config = dict(
    n_layer=9,
    n_head=8,
    activation='tanh_gelu',
    norm_place='pre',
    positions='learned',
    bias='qkv',
    tie_embeddings=True,
    lr=0.00701,
    warmup_steps=60,
    decay_fraction=1.0,
)
Each number is 128 + 32 x the weight over its row's rms, rounded and kept within 0 to 255. Layers, rows and columns count from 0. Numbers have three digits each. The size before them is the row's rms in percent of the matrix's.

# layer 2 MLP up, 4096x512, rms 0.165, rows 1188-1294, columns 128-191
076:141102093132110159089150118159127089167132132146127148141186129122105161196133211112053109105119117159200103101120085140087188109152141148079149074104192149164098143070159146149170159143097133
077:081108093107114126095121139137128162133162111072123151160056117164127151116138201079131111113094126138151092169123088103119161129114168064202121152172127110116101117178158115122172112109144061
095:148122118106088158120132070156160095179169112077136163126076086145087135142115115146057134106176083145173156159044124147153113087085129116099134139156106115197130095112125150159078105117176155
103:127100097124171147125186146147166114154100118184158141121114142091124128102089096140165069134115117138125142159144099129086107105156108105060152151164113094144066145151104149126086178110127113
078:064124074068145142136130115138123095089134182116136148088097138147167136148081140108156145079174119170169103098151124130110125135096167130136115133168089083163094096119085151141129057160170187
105:101110112145137158176078093152158113163146127123078099105165165154169177091034133110162149146173131191109126063191120103126157094148108143094186125109159112098083106170098125106054124103240180
096:176107132078113113055147146076107108139160085149114120125132096112123146108153147140137085148121156094161179114126088144100133104108147131107149100159105090143152157150117103077145104112133140
101:132158078159110171120103119095124158103108197163161161082095187142139139115141133092083118093102085154136070182141133155194152088157112109166084160135123174139091140150120084159160085090093083
113:212171190124167103175128037115135076133193170150132109081128109126108131129100129194160115124099069148084118052107150128126088123088133177079124102143159098098128085100109105148107113134103165
085:125093107147205168129133150122144098061160118116160168110045147125155144077098109159164169135120123110066091107147118126100094193103119140168124126131142111120121094130156130134184081154160136
097:136163154127091174152154073172148128124206102162118084227154088067099143147124118186081105127102138101147134092177102114118158073084174120060147096127117159148060161121144124169111176081122179
093:162079148101084154108144096117144177097105119123122091039111124104157041111154098139135155112098150183111188122141175096171101167103159139088080109156132175181117154121165071181115132132163105
080:141167168098163127089091129108142106110133132108153055141118143137122140086167094179144124101106084151045154108156125160107130157097096117100116213151129132126166101075066154120135107154097121
095:074123079156039182147118147118164124097087092130158122165091121112091097143074127181199174140052140126076154142092163156106129128162162091158183098129061111151095152183130111073123105124057126
096:097135163111165079148133109132167111131078130122119103091097142143121126136098114123138133136188100121097157079095103125126167098132115150108096149162214107120135120116161075089098109078170099
114:155210130133067093127150141158100160132089115130115097092113099175146163093179102161120132096160155157102071095091122134169108121143157121159171112080128144167105161113166149069142110139102102
078:161136125107137108053096091099133084099129131143187084098117111157111138102127131131147110136134122126158091087120120130131200163088124133092130138122122179157138029134082065112127072078132161
098:176120138066109146134132119170162073164178114109133094116122160171093161110135116178102110143058110135116194144085104148138155146105112127180092212131182093115113116123169085091085194126177101
116:142113179083187123092106175182128098152157115146153097186135190105165209123141145104120152114187065087134137141090084183148107129133135096083156109152146167099080184108127140156121142161109129
104:161122216115105148167152135095107190153147117102088194122125171138112123116181131090129152167111136184113103124128056079110130118150113138124163097142141155113083070112111098207118165113139154
091:138145089155137130181176123077123077160116112167086128140115156146197097096061125125146137150128106106163139109077166139178107115107177115133071159145190181136134122102106138104157168171085213
108:102151156086160069146144133141140086096202139103183075107086144061109156156183129194103110131157101108142107113062158090175119140115151129131150105097106111156135136113123131112176147086139120
099:115130172169175145113109155131186100179094143161051181059136130123119104082178163159141146155106138141102213112102107146164098177100128171124104116183141129103122203090121151098138143165135123
092:182136097091160170076086114144147152118065120148138114165106175090099113156118136159114171114160138210088112133121143124051141175128125126092144147112085134137100091138096162124118095109113142
081:122156162151179153173066120153122161116137144114084146132118162109123107100103147095112109119133128096143148187110084111154152052131149107158119136160126143212166116095157149145109154114112112
108:152093178099123065058130144117123094123181174211143105148179157179134130119138103129120108173084120116111124118138123143131150098128107192130092140142129165125115148136166135089174145164094095
106:106136109127164115127155148130182088120124150126158150153175175120102133138194118119157137154065093115068099122145110155130113179126089139099192135084185132112091190139105167152135116181111126
080:195142164136163091125104173133098199115209114153143144079187095183129200188129168144134137142138152133140114067160151156110112094107143134122118148118091226153119158168104117119053086134124136
083:164187050120098151117106163129157172129110134168055189117133118097070087156106169101138109111117142141136140116164115091091101177084146089118087194166092114156109158110160104171135128126168120
134:138122106107161119067138162083077092139158083163125122089110128152125126112161184095126177123136151053100127136182134110123197156140099124105153100152119051171103122089131040079098146166133090
085:126101110133163152105097128111073106121110117115199114140108108126130123170152131145172092157132104050156174134135131080120143177078187123115118111114113097115107158116106167141078101069193125
095:163141119152128118145144124122144199074094136158133144113144106189159107072169116073094132064091225121113130152106116096103122155133131139140137094147135118135086115094163181107134116115108129
088:163202104096140064135164167157114112155070110143131173061103182109149126060100099097119122147144100166117087169192135124050144133190149129125121089106126113089106108171122109113160145150147111
099:202154148089123163158165123173149128166208081136087165140174122085129110115153076122084162134105105136170169159144108116083113147109116166125157126097164178117061111090159054132130122122131161
086:173139192104118109181124144169127122181130136118116173100129126113138180178157177133114179151117038150109136137103107139151141141150193098087105140155157165132094092061140060117127213171142149
085:194166149102124139178072158119147111144108093161148115084129079154107085116129083150136136116092126167156154147111083155087175084044119106168133123146138087097126123093129105094150122105111068
094:134146122077163105141153156140148144125185103117130183141137137019127150130183039110110146091131141124141138131112153138107134109144195115189043133158201173116090147087120139124169099171157117
100:089133129106153117126167179150133064144123117172173073161172107113125104128149098174196170161171067158093126143099141137099134149167101099105157164130145122071119172186136095105127122216131093
120:099074132156137076083191184101129166122123131120193132065104101124091182152103164117155132117114122135068084148126098105131127134148114133117128119093112194199124166142075148118178187133152070
094:117168105108120090141086099126114145157113136160121062117096087085167132146157186141105111164155104160126116097136112141137104081138147078118202152160132134102122101141165133129160120099150115
091:168122143111180149161115156072166109097159109112176112064169133141186123140203109100185162138117112141138076133114135133094149101128133149115131118181099128149079128085117094117164094162129123
093:110146100105169085103122174149026168105064103163078179101104093140160156097121163071142156064121093160095107120113130173125053121126073179074076123196093170151027151146182147123181071151151146
084:187092131159149062161061120107125107058081048076125165137106111126062089136138149062177121059123108085130152140180124157096114148131126167177098144140146152136088068140145189211165144143096097
105:092160148119126110118125144131138152160083113102100174079125175153145148140147111155065057129170126077090129158141092111092138093089102108113139113161120140139114149166116152155160074091109157
093:135153114125090112086185092125159173081145192155081189055097159155149121131132125131142130126115118157096161196140100132074181174127112148118044148137112090166170133114177099050149126107165141
088:086160158108111071060143084087188080112171122119142143099120140136159145113166121051075108171150123107170125093176124174147141143138104192083085083146154099117151127132149113109094132117113123
107:103100105145085119138060113073149151095116117086150111136180120130146085163092125180113143096144128101124116161063114119073205112135171081179083117111166193127107152130080129188172137134163074
100:113144153170161133136125148084150109166158149164114156112107127144111135101126159141217172103093098100125173152150110123111124070138129118147139049114181122121075164180101154096109129206104131
109:150124089080095129104144153125141082160126135177168177127146158099079107153118083158126144138090083161120136097119111118099133157117092133088103129147166105101108146176157145140160156109132123
077:167107090147092120143119150022114073117171090115182102184099112116062136129161163172083161139127146097122095126138107213107133135113121117134124158134081123148151129094164121093120180084158123
085:124137137130168152152187170170178105113094139117141152105160158101111141154153151116111143206139061161152109126164112130105155046132149081083076164096116170133095101079142135255100044140142103
110:155160089122110089134115186200120118184123086153142184144074106178138143119123095104187116089066175095076130118082138152080158107125108126116157159126116110138133135216108135116095117162148115
099:083049137093136149134067102157129182106143114143182104147122103116160082133113102145105122082107112125143212208111158125136165157149105134091084150183108168157093134081108127193144090141143156
099:143114124157107190127139106196099124161119153187150124095146095120186135083167132151145129083116082147088116161107070144120132145106092145155112169147189127144129145095143097142142160137130110
073:101152081110092194091129064093096192153152171154131159175143123081068079035127115162138125139185104129134144146120200153152125139113141096175135113120151111074072161141169119136085120165142121
105:149142082096180152118097107180137104092144124119120143133095156134094132119146105129091085179173098139169111122084136085103161144081130145090085144157119098112098154196082082140114189101172175
111:174096091112145118129123151136139120038169132082116145125152134183093137134156127186191183135149104119103095145057152115097107138099131189066111090130118132187137119072186206063155134162194116
092:085113126098057111105182106136170110060092108095151127149131116148146091084187082120173093121160137211147118110109159095155149091123123079155170095160046141173117161233111171069149126137086124
102:142126138048070102127111161123132112150144066136139154146142070069143143090136117153136130126094184140131164140058160193110090122210123131095174131126122127099031111149110128114100072163136177
112:124128149101156137149123156112166117147145153066099137159116131202195111129124143168162171110161152122035137083130086173094146084135150093091082127143178096134109080167136142162147102159128117
097:105136106071149141133115140121191105126072125073155162142135153100133110080110091208117116104024141124180156115090096137126135123153150095103047098153071158154092095131206158159168114197138128
091:097156142124168144091177148082113108091121145145116104093113147108084118152209188174100130168133141141045135157159111110206130102191137130158117091151090146143134117135136148169076158113158126
093:148114172135108126110064088091131136130147121145137130136075062174141099117040134137115162115135043203097131161130131133125135140135137160137097113122117132097133153102107090120156177163117153
106:149168148148133165128098134111156104113177172084176101104092100115104195087120167091154154135141125085128177123106091098154116133154123165123155072153107050137144092113148080111165164093094133
109:076106112093126136157133149100143109098113133147128109164164149130095118198177131121156176050104093136144121118127146131064122117135098145136119124170080172143138118132127146198142155145139159
094:114091160123202145128158168155164110162106155123155129130137140103098087136118174156117156173102115175096137087143145156150172112162125166069169068134170110150113149063104141186186098149128154
091:103118102149171096046136125133114080178149161115167118126128143144132131198212140112104104119108077138118129126122103108150119103124136058100131175129092142150113137098135097108154164143064169
091:168131124084103116140141094166153135187154149131140087148154141078116146132091163122151071075167141174079124171066099109155154113175184121108165156209127151173169089117111105063229112156128130
103:065162177122102099121216113112159137139181122143100118115075114130116157132185131154138115104139095097096140129092088140112077161185104112125113132157091145165157067144081082115156055139082124
093:138134172099124065109189113171151118152144169089130073073095138150121172123105129088091067100129135145108097148136124145084118127181156154151117143169133080164110107174120146204104124163085180
098:157078122099161206085069103072131150098106160199111152152149148096114139171098119122142147070145114104059138147080165131096158088126171103127103094186001114137132117126116138097049096129138119
094:160140162134106112070107045084093113127121149144124079096154118121196178173137168141149094154155104073114140152087133151144115128118137151131143142151077121111145080140091138172127155147185150
097:128138117150149149096183092081077187073052177160168121114119142138131132152157132188213135098161130164092159134095149183046142197157129106139100171114100116132136215118142071154173107127156148
100:132093118154140205127147148143058139121158168047144175136084132147124083084181165144060111183171129072082063130162121158084154096069088202089106091131120110143092146156135120131121119100105144
091:182122167159097144131111107159180116082072115178156093166146154026157130079156166092121124069074080175127051134134166156156072151123136115115136120127129119119139107127114131160092154158153133
106:125103158133102124093034143122175144121105165095159078081144164099136141125089147158173097061152139152117174131109118094094088089165089150117111140125121153147071125061149080170119165137124117
094:102106125123160118154136144143156200124113103129106147105215184103085152130160148141139095069129128155170123039126130145128119133102161154114126118109091127142194123106140091116115094145019094
098:154175071115142191135227134105122118105109102137130132081115095175140108111131076195162138132094144126106077136173133107145178171183133144089141113137084075180140132119122083199134069168109144
107:157135166137131079074110116119106114136115103171084119139139126154105154146118113110119200115103132150174087138086154145123105162123146176131123100145042118119089122120119161126071174145092124
102:039108198123164135151152128122125175136122096104129158089154187136149160150119132127103100078097113131116166230129133169146129095063150116096107102100116158134095099112138095104137172131116127
104:144162132144172087091129186107161053105065185050157147109112144062134092141167095175133134134127144107144128104117078097153130110134135120160059139143095131169153146129135136139123140163150140
105:120130167090161094163173132116128191143071112082134102132145149119108075160126130186135153147164139152109141153080139140137107157122145079093112125141083111101117129151118175182144152129107119
090:123168139146191127121163071175095153142134159112117135125115112139120137203133063134079183091150151137142115082078091113097115059130123090102144057143125134115117146109092139147097137134161096
100:127166157167166050170129137100120151133099113131144102123118151142141136107133159140173105097111095148137158158119158148163114110095122098069128089165106088113117129146123066150181088114144097
086:134189093078186098158153166105168145138111120121099156160118145118083132127145162139119136142124115164171126120081135133146153119066086181230159154172127078122131146112126109085126121144135138
096:162091104052107134123190088127081151156203142114097075121098132142099126092083128153116126131107106163081117183129103115118147151161122171107121201200150120096112066101144127117117114139101131
105:138153157076125146140162118125152150124106150050100114067115171104108161109174081110093145076167148146145121100106164090135143104109158128167190155121114139186051164124175087156190093136133146
097:133124145083141096139164098107139160134150115128150102121223112075146188110151162138161185116155079077111132137139075168132127126188107162066105199084128128125112106079189080122133129144104163
102:082133125110199122081132137119145128117141140067184133125176112110156120137110176114069157116042126146125161124055117078155106116184140119068175082110119121088137133098099157136122097135090173
097:058142096105118152108126154082158124200107131134153133113101184169111162114113179093137107082140210162065138086066114096127127059107077115124152104071095139136113137192123137129113166067114142
117:135168146127137154092186137117165101142145161100124092137151125044133147199126116140133145181097101094127081105088136139144156186133069020097076132119132112170106182150139117101120123128127156
103:123105152148099166102199157102128097132147099121085136170095064140124070180115069131165138090118134104117195121086075146117114141076139129129078093104095154188156143081110121126107086146106183
115:097166070150079129124075137128122101166118135128147123151137187117120113077145187149095144129091136117141152180112087141072109188137141110164148107169076130163099131122146075084096119183112104
077:081135076159162123130120105100113142130096114161132091109116139198131123078094135182162160183154155115133107096134144134193110104170144116103156121181167131112138151085071145156063130116093144
078:098166093149158139132077157107135156160155140108168141151116079112110153129171135126126165163158107033150122120128146128149129148152117116118128153120092115087118170135149122128094121061157124
086:111150211203101099126103079096129105132147155109144142160151146114123100176116188117152113083119103210092171162130146136175173134094118068106115131163174150098096117172158119118173153112137152
088:115082110132131162101143104133095126144140069124119117117093105148072118126175139202122105148099113097148127126131121161111099117097116050132144127156159121166148117065102088113091168146093110
092:122140154144121186098092166138133127131102110094083115130189081126131115122135172124165150131059076147134124182108111186155101129208162143070118114090150120089122146136159099123143135138136146
094:095098201180120136093165107152106110153123104141131127076078097173090152164157092148159122097130108095164219146104154105120113123151148118124109138158119199104099086054142112052105145127119116
121:153125155153111135167139107061119153127126050152130160122140083082111199122129092126157137121162156142123084163137144140100096092170158109107111095162139149143112122068129153144126057172137087
092:126171068126127119000090143110165123133189157099196089132122085164150171110121170103185170100100119098104115114091136128180163097148115145088165120134154137161136151064165112108116106145134156
092:148132122121098099151065176116152145141119125156150064130162122140149122076150135125143105073107156189095153160132160154093168132188145123106089098137085127144144152057136122083138128189140177
107:114123151132112108110126121135122133157145175121122191173076103143112082163195109117163161132142130025157124139085126116138128134177079070132129081110134136104140131092095079157171135168122095
082:054133101151088144130131131164130134138129045094082124124164104140108096089145112159096160136198169069068139125093177116110121165132088119144085091120120167124112078176149075131179126152137160
087:190091090126108060133197162129144078090135155193167137138070183085175143095152151096146140101148132051121196149115140185146148116129126115061168157122096124138117105058142135096110142071172127
097:148129124138102109176151131171076138097141098154110082111102107156065104094150139110128116150136146114149109132140123140104078097137130181183125108141118115157123148128060131105194117041129093
127:114183093162085135199204137120174100165145097086147158085163140139131100122131089148106075171104107168162174110106146131158170134088139120084078097104143195129132126127107152151148137180060162
# layer 2 MLP down (transposed), 4096x512, rms 0.161, rows 1188-1294, columns 128-191
089:175089087143127132158159095113103141117122135155172071168163097121222109118174095113134115093164096114188175174158100076134183111136105105121129102136195119168110103122092081161119121108096107
083:111117110124057109161108110096158121147159132132190171150115164182111078120055113119113151122077087160146165120115108117139118093141172118165141072129218132159151173094118145135136196129146044
094:110151108090093156134125105147112113086117176092150133079128108152143177091141169073148181149136090186115148080158161053097140147114134102133111175125126118110129141132168131113144129137153119
100:182101125114113111052131163112166158119094111082154108177072106137067125081106115140183123148127104120090170173131131069160148151094145166125120091113148140121107161117165130158137153092151119
087:173165130159102145097134165098106180201128122212121107107123118139109126123084153105080200148120032153161202129136171107122151149119145135105101175122118148090107092146137178093149108175088170
104:183147088124133097111112205204119086103129138125122146132073108218130073100176111130122131119145110149111151091137119116129097151122157104156100137137182102157164180123087136062093146166112103
098:082166132133140113096101118133142128182165172116121124084128167128140127177135149162122160161124107185103056137116135172194121147192105138126106164137137159073097128113112124148141172132167144
100:092113145154144130076191124152120123117087149131135100184130101143128163129147121136194072160180158134107050161081142122165157094114078126131096155086128143095090115165101160126110147154138192
105:124133111157131112167111143122116105098141101110073139106049095136156125112102179095126120121129174108149075142110170129159141105087125066174148115141146135121164086156153073140138086148083104
094:163101151119120146151136122148142135106122151089151159124108180139156111168137077182133095084122121127137124120180138180137128184180137141137079135120067119125133106101108130128152120138080146
095:116173113161189133131113218108148140136160130176143186039110143099106171136145112149096170157120133130153087111156076088122157110076152125148095093103113113167144093099136087110153163102113114
111:143081141140141171147142091141098122074137128180103097125114185119194117103163137106179152090144180121144094117135148118129094216055103183068107128157142163124101171104098135145169094213154144
087:159134113147103152064090181038129082126224111136032109157131218139118179154169140114168104135131150135103146151131088071133094114069082099107086125130098153080092071143096088090160126142136169
096:123092142156117115138143104116107117090048140121149098116097056154065121147131125151178129142111148140107157111149073134142115116145146106157203165158112132137089136102106077148092111123096172
100:147130143139112129144141078110145175169206106135106185143112136142072195135123088150168168106054125194172172129163111202112106172145113167109126127131139107159161139152096162111091106118156117
108:111140097163066109137115140082115162138106106139096085166121188113105070139126175090066109103130144109128126086131142151131145208090098121209150089090207125158158107114186159156163142145148087
082:188106147136139157098175094103134119103086084172141067098139121079137160164134164112203094129145151170157150094123147137135099172141172121131112046118127129102120180129071154086165118171166111
098:094094145120161094090128122143079132108173069152084094121105117117124120104182110117090126155145169137123153124132188110143153105085174121187134141082118142160179147149093096141153152141147128
108:130073117152154130106135148124126146039142111088109061149132139174155133159151170131102140162137149123106160100099087058096113174133123093075100177182127075110148138171107097118124130124116095
107:094148126134111171124124124111047092121127111041170161088152182176142088153090182112101126187101192141117142172118084108165197111136098167100137166131131144102150129098070135110039195138121119
093:085138101060175092077149152135058103115084132142150107169103195112135138131165149097194096108156164164138132161150103050141160073128129171083174116091133104168113077109095160081124109124054078
096:069097196186099129095100125125129100156126110074125161167189145105098038171132164129158098098079078066180054089123088130124078104123133097179097132166136094133083103137153134088126125160128123
104:135150146162161097138088126173166149139151124131115220095103136145136139151172118056116145199108176158134118156063113182097105076093077134133120120202078122112148171114139133104091115119181159
100:145124116135145159136080118121140163118126088181162067092159098151111159104094152146134163133183113174111155106128136093110108086149135142087154126137131127057133152132193149164116148091091087
093:133178105180093176131120167167166124099123184128101163132098133146159135156082120091159105094143104110131105164084127162117113108133102114083112118172121136121127130177161161144109100146131146
106:101106084157097137093134094168129118170176136117116141137105145087122122131058071141167135102105197109196126064139054136119117097108117119169145159144143094129208117137097156149099071116118136
107:148137175112155103124104093146092159126124064117129165090167122080137083090178090106141092130120157133131111160100075163108177123119147156136150129080183158115154134139102105096121156148130145
089:061186183074160095111108071114126142115143069081106070145116094114108167125172139132129106158155116119174135139107142112100122144033090113126164095152097111131120144192113123116115149133146159
095:112144106090155154096156126140118148173161090117106111163160063112085132147100129136150121147137115163055165105161033124095168085144129179150148162093105215129096112093096094104143048093120115
121:180130140083113164106169066126134150135105132143139122143139122207091126159137186138169120149153136142132065167156060171129151137141135157096049122157137110101097067106141117115122139181136126
097:092068152182127118046082125085164068110210124110107136149148151139088129098072177146132083161169121116137135151126118150160089109088124104093098123094097167070142075076122131150135192107082125
105:126128166132109142169115068082115199084135137154098149132093068167166116120136134103130107108140098074142144169114188145120113126109129129162160122124108125133113168139129114116088107166168144
098:098185079124126082091115112176102072178123090133149111112096125146155159146090075076122113117156167142093095133064114105084125093156140094105090163087148099089122109167155156115159136124098098
101:125106048050204059104088165134106160104123126151167148102154129153104106129154111137172075110139103148129106123083126165112113151099101160182102177109161098134151087053156139106132084136181177
094:140136201078156128092131099115058051142132176149123095138103093150157120189132162119109111134121147103149108155105141149190148075156108114135062117130132156181129144123167113102129093125173136
089:156130125138142158113184135166153120231138151171141187119116098082134166121125153062104069101174114118152144119085147138078090083097159099108136087162107128177130132099089123114112143149113113
092:104091165192165121093131121122118138145141102059091174099135147134130135097141104138093116150148137097102162141151120116193140184191163168184117084185143121158154172141110139119128139156139072
100:112109167089112149181148162146116084136122124145111132159081132142088190148153089145092103134154122177114166158147057155125146167123138150138135129129133130162108151096138119054148116124180094
086:185198146156119206161115080118073125119102156142113118149116163080131125143154120121082049140166124127206144125142175174114156122133151114121184124150077119153151074132147058112113113086129158
098:169175177132150115080123134176120101202057162089103091118117099115103154119135155130098084120145170130119120169174176170180104132086048179174144132150109103122097142108141079134125158105148128
102:135138118124136148166113071134096185157211158170096138114142109155102141168150125174105143101119156151154097143138101087169071159084170131080139143147136174123100114166119106142155105138135169
096:151164130102110088141108161074115102088153151182108185124144131162113113151126122100114117154123135115164168124126165140127106121121143169087164107102109122134140108129113147100158113090136159
092:153080129113137113193136151168085111110084107127164101118147137124211121108148160123213054135091159143129102122087152134113179164088123135125098137090100116144134137074147165167196113189125071
105:113171078103105107141080139145144144072146138097121112154123102138121103100146137122099058158127147108084083095115103079127102099124113132143111179147161104124145119104151152112133153173151151
097:065125128126134145178123170142111148118136134177169123101104140215189123109156173094124205103161155114110092113143142160155154185126150144037081115137109048152137125081089173094147111073128116
106:170080106133154170146127149094101139074127140172181132137098200082137086059152122082210065137135083163121105106099101092116141165140150169105130111126133056127135114171145103128106158106114105
101:149165219141085072114153146160157093106149115158087153124169104119168097124150165141138136099116119082119086112144107146114142106145136177139141149108125161099115134154191107132163134120158139
096:122191158168125130169194157184112090106108182188125096157146085132157126143114138155165090099160020124201101162147180157118066118171108121174166171170131177059124116095134172110132101120145079
104:116103138176135101015085113107106158188191096117159075093127130129096135110141166153170100129097187113108130170083110075161056157164162133182183165123099086123050170113092121135086104082142125
091:111133152118090111125087125117099141142170158128119124164153107127075140109105134134132120176108119153168126061186115120129066098178202073137115132092075147179151127177136072141164107113150121
093:181121135113125113059134195084080117158136117177132132116177115140166148136081131166176166177176154097177113068060129127206035139097135076111123145167159136141066089172123092125104124109164091
112:106118080138136160121152142121102118150173087119128114153138063118134101140093066129064181107061110156120184141103154116118091134078123091185076145109095129134101119153174092159127130144134186
096:153112157136110094149156142093177115095141129152133094115137105139151060131115166078122096109124100096157121086103081099070132153111105077153119103099115118119176122136113102143141193130145140
102:137114125104090140126210188158100132111200138100162158121111141131166120061158076151119134097189106167094105177129101142171147133141057130114118144107116117143168126096108106119135087108104075
087:109116108146166191100160046145129086178113142042128147068101141049123108119120192164129142144092148138147094092173187126137048106156141106115149148106169093118135106240180155177097160159108167
103:152135109127136101125130100116153160150122100181135140127130100104126129130113099115139127076147110152163132141079104127165165072132092170095170105188147104138118199130111145088107158133158129
115:135179120085127105125180098086149158102095157142143184135095111175098139121136161092113125109091126194093163144174105115166084150134106154067073114145088044150115132090110205078143096099077177
096:134055160120092127153057129175137174103141100174121125197116178110080132122108104158108101128142148140168196134112096086156116135195155138147134114117155053142154148103161107144109159129126130
095:173152093107080177133117187137146174120115170145054158120143129141076042074071145121075152046213131142189140173156108090161146152078120175103110155115117102129120107159142031111099152161143118
106:148066131096156092088172129144100109072184133169088173137128150097113130141079095150141113099122109101126082116142076141174035112184078138151108125137100085141144128094133138155131091057129145
098:193094164119184148145196152128139140150191212138116126125126136077127115110160134123188095089146102135090123119154125147068157120181174150172117156130167081105170144160107153082128134177125152
101:184160188135196145105133146136139131113181135116134124072106175187126121079162049135102156178138147103088084097176114089103146112185101160108171144110148116105156101114142111118067146090130132
098:082120133142075127109069140071127145065132106156092132085101133138170114109082139147156078171108107156095164110154133160142098189111162162119133070146160091149114090099116170147141153136167125
109:103134124127094118169122161082067072127133126122153194143121190110079074131101129104119089117106100099093181158161083109096146134160103118128159153144143158144099099121123151141120152155125149
104:097122174123110089135119203160157134064168115126171120135202122183166116167137116075127079184101137123116211187136127109087214093129096103158119131178164104153178162144145118117140136047114114
097:118111108116146162088167115137117134156137159156111090135094123107149145119159117180101150104182134134190072131162119151172123129102110120158156108183138130110094131105118124113125082142123149
094:122152139162094156139124094134143139102165087138113072143152100119070154140101048109156124121131114072133180138099120156168167132165140067173176120115137166128130217106164110082097176102103198
099:096109139113135168120169153131099099120104127060066128146128166123220207162191099125129110124122120089089134119112154107157144153119112160146162168140175161151183102116137100129095165108121187
105:187109102115129172111151171038089089085103111075117106095131086101108142104057124129126133123112137129158145112151173099112140137129140155185095131159089152121131156131158165138153152108126122
090:123176122118139122133139125118180137125140147162158144099087142130052156058074074110147160148151120101154115151086145124142067168142122151097177089123122095141170154123133108139076103092123093
101:170128171172096122130118110135122041144123144129080140096155152124174122119158142122067069147135176111174145164160143160127117103122136127122079174150145116123100093092178107135128155148144123
098:121147181093164109163128107143137174149120147096132156149153080101138104126120083145142070155110106119150125130042097162139139188134096088153123098138140121189121116146110123153153155100117171
103:137166166125090113107207119139147136098075199109093096128159114162126141076106128119120130112130143113157119148130114126124169136117106150093148180115134138108107130109138108126127065165056108
097:114134111205066074168127128150076140193202120123070095094134142108149137113124109178103094164189075070158144138094149059172145111136137098109133135157157068113171108178129058100117138094116157
100:072127122119100183102061192196110091086153156130103112109093121140115082098151076103155102159053099148195097237109150110120103151096134104134124168196159124110124057168165152150130147164120101
108:152156134142116147121109076152143131135152107129165151062195101131105131164085102141130112159159113138185131175103118172097153140104114121151112202167104135130143100136122111109122125118156143
092:131106139133082125150166074145091094105067157131139128134050111143112109149149139122139112102171150123092080070152091126105080111180097169125144153112160162105153114088080189105127130121078112
098:106119105107084056109133156132149132133111162118161090116152189072114128101089130101172117143111085105113108139119136146098127102104093189143101119122141133103130135122154151112091147134190119
112:106127147143145113117114091171113168171095086161102174072098133101147135126100106130064138140107156093147103103133153167112106117137129189153131141095127153128098133157123170097140101100202079
101:153153135056107120164120159146127145160115147134105110110116151087085208159067127092141113098082079135101146095192131088107148113126116128079148126086099124090178086167068060096095074056110115
101:113069100127170142125120114183120109107169156164142126109138091129113161142124182144163147184116161129151108136098059192119123120125149154092158133137146196174126136126127190171084098093130120
107:139061147160116149072137146134128074085107151125131096092146163124048133091133176088193122147156140135152146137101166141116086115115155194136193139165133147123111077106108152085133099163119099
092:142113089172136157146135172182112107184143149177130140101134171098062073145123115145126124153084145126107109095127125153108169074157144156113131132131148145106161180144110128147123115162137107
099:138168139183108169151175109151163121113123118155122113067107136166144150166108122102120166090054137091101119120100103179107137099142185071136125138112115090142124137146134102158134154106134143
096:066151114129139180159089177152159134157171107138116095148119123152136144129122121122148096090141141154131190135065195117169167125099147156126091158088118152103108106125180110082132130064105155
098:092116170129082079160103125134116164167149180041118121142158169091135165191121119125140122121130186182158185151138070094155121152131111144173125137155161122096172094121145130159143109148120106
098:125116159133195136113073127135131094139122102110134148141140118066140134138177103157132127079103178226107092154133162127109182125169134154173182133153125120122110144125152180100143104141116176
105:149124136124135116127189155123150129083175101124109130141136152128112169076164141133177185093090137112164167100118114215144123129120159180199111123122125149077127092125154128124160102120090182
102:138145134166169121131151114128136162210162124147141107121134132086189141191134096121103122117101104094148078076128136102132130067130117130150158132167077113093167165149133147116047113130160064
101:109134163114120145091141119103134172163112161137094186121156147120086127159164138123169093081130150145081096136065118156153195142145139086109091103133106213103150089160118142128094161075145115
113:127171181110129113223147146140154135102173114107094111094105147132174109227118102113123100127160160120152215159114138092138161184091120142133146161124129127168164139155078131097156116130123128
097:138152111126135185166180074130106143112145150141048149139153118138143151139163071102120121159149112157130103089127159082140126089162152139191156158101188147107142137169121158101131183100147094
100:103088122126120164089104120139136114074085121149099125138154111066118087103122117127115115090157194126101130132152181120132124130115164089086175159152178152105172149104051087106146060071157085
090:132094076142159171108148100049110210115109168156106113190091151137171186101146144199106169140144156140134080133146084060134091089174142135157145124192125132155128156110131125177106168114137133
089:157131142173155112117108132073116166134211104175092091134094142129088139150107112120139127107180124110121116129185117190168102125090141111127144166126115133117071086108134101110191096130088139
090:127142119111116127059092098084122141142172119113145127175127130053152038132084109156115168142225058100142121155141100125127190115125159155121040155123173132173089128145193115121123117133146166
088:148096141122159131164127138133170126064107125002122124088107110116143121158118089097137142116169109078122105098119124120096146110153105137173093127073106179141189128136148087134162143155141087
105:135143112141142122094109124074070169086170145136139150119123120157136139136092155136182123151094132157201161192164130053094156128122134155158149065213117179116066190154081151150147107120127131
097:143117110054175102158151116126089109187186115082127124115138124095086167152183115172133157181124139135116115085161118170085109117065127114118103129131132140205149118151159198077082123141131083
104:151109096118082083133090121152138085132137143137132051098120077162142086095113192114120150110121147121155168132152092141115150155169110130116146119109176088153143108131068136128103185135121153
094:109115121122137118185104167128082205097132107085201161143119110185100113087122158137144163152163104163138174143128041062109149083126146128120179142167126163115174126108134133200102148162172166
098:150133101109146167147114131145086110179109165164101141085141131063095152061174127148055101119118201111126134153075155130096150068123156133123117176089084107139187118118038083115146140122059142
099:101170151050132068139150105157084124129103125112162104171169165189091103133105153139125113141116113119163173140119074170136112136096125204115098165114119167141121142136097159107144117153195130
098:092114111175185115060131109142064125140107107105080099121141074146123122097145110191121132128096104157041152085123109149170141179077212139144168037160131114104105107158177086181199109136140116
091:068124082073113142138120109128057159113112116105135096114114143126133155131117110169190078100084139135087115109160152111244133149145140094113155081069119108125083164045139165104145159137169149
099:081133166145135195156179060172136212091114167118151149079142192155134082099139116110063157161189157164154141128174130073156174095161135120142108047149133127142168129110103077040094141174108092
116:126123150138077135150146151119128082149162124115124117051132117142139085131166117113139143232159099165108179143176080100141182158123111109102114153147171155116167078161102180118085100156130134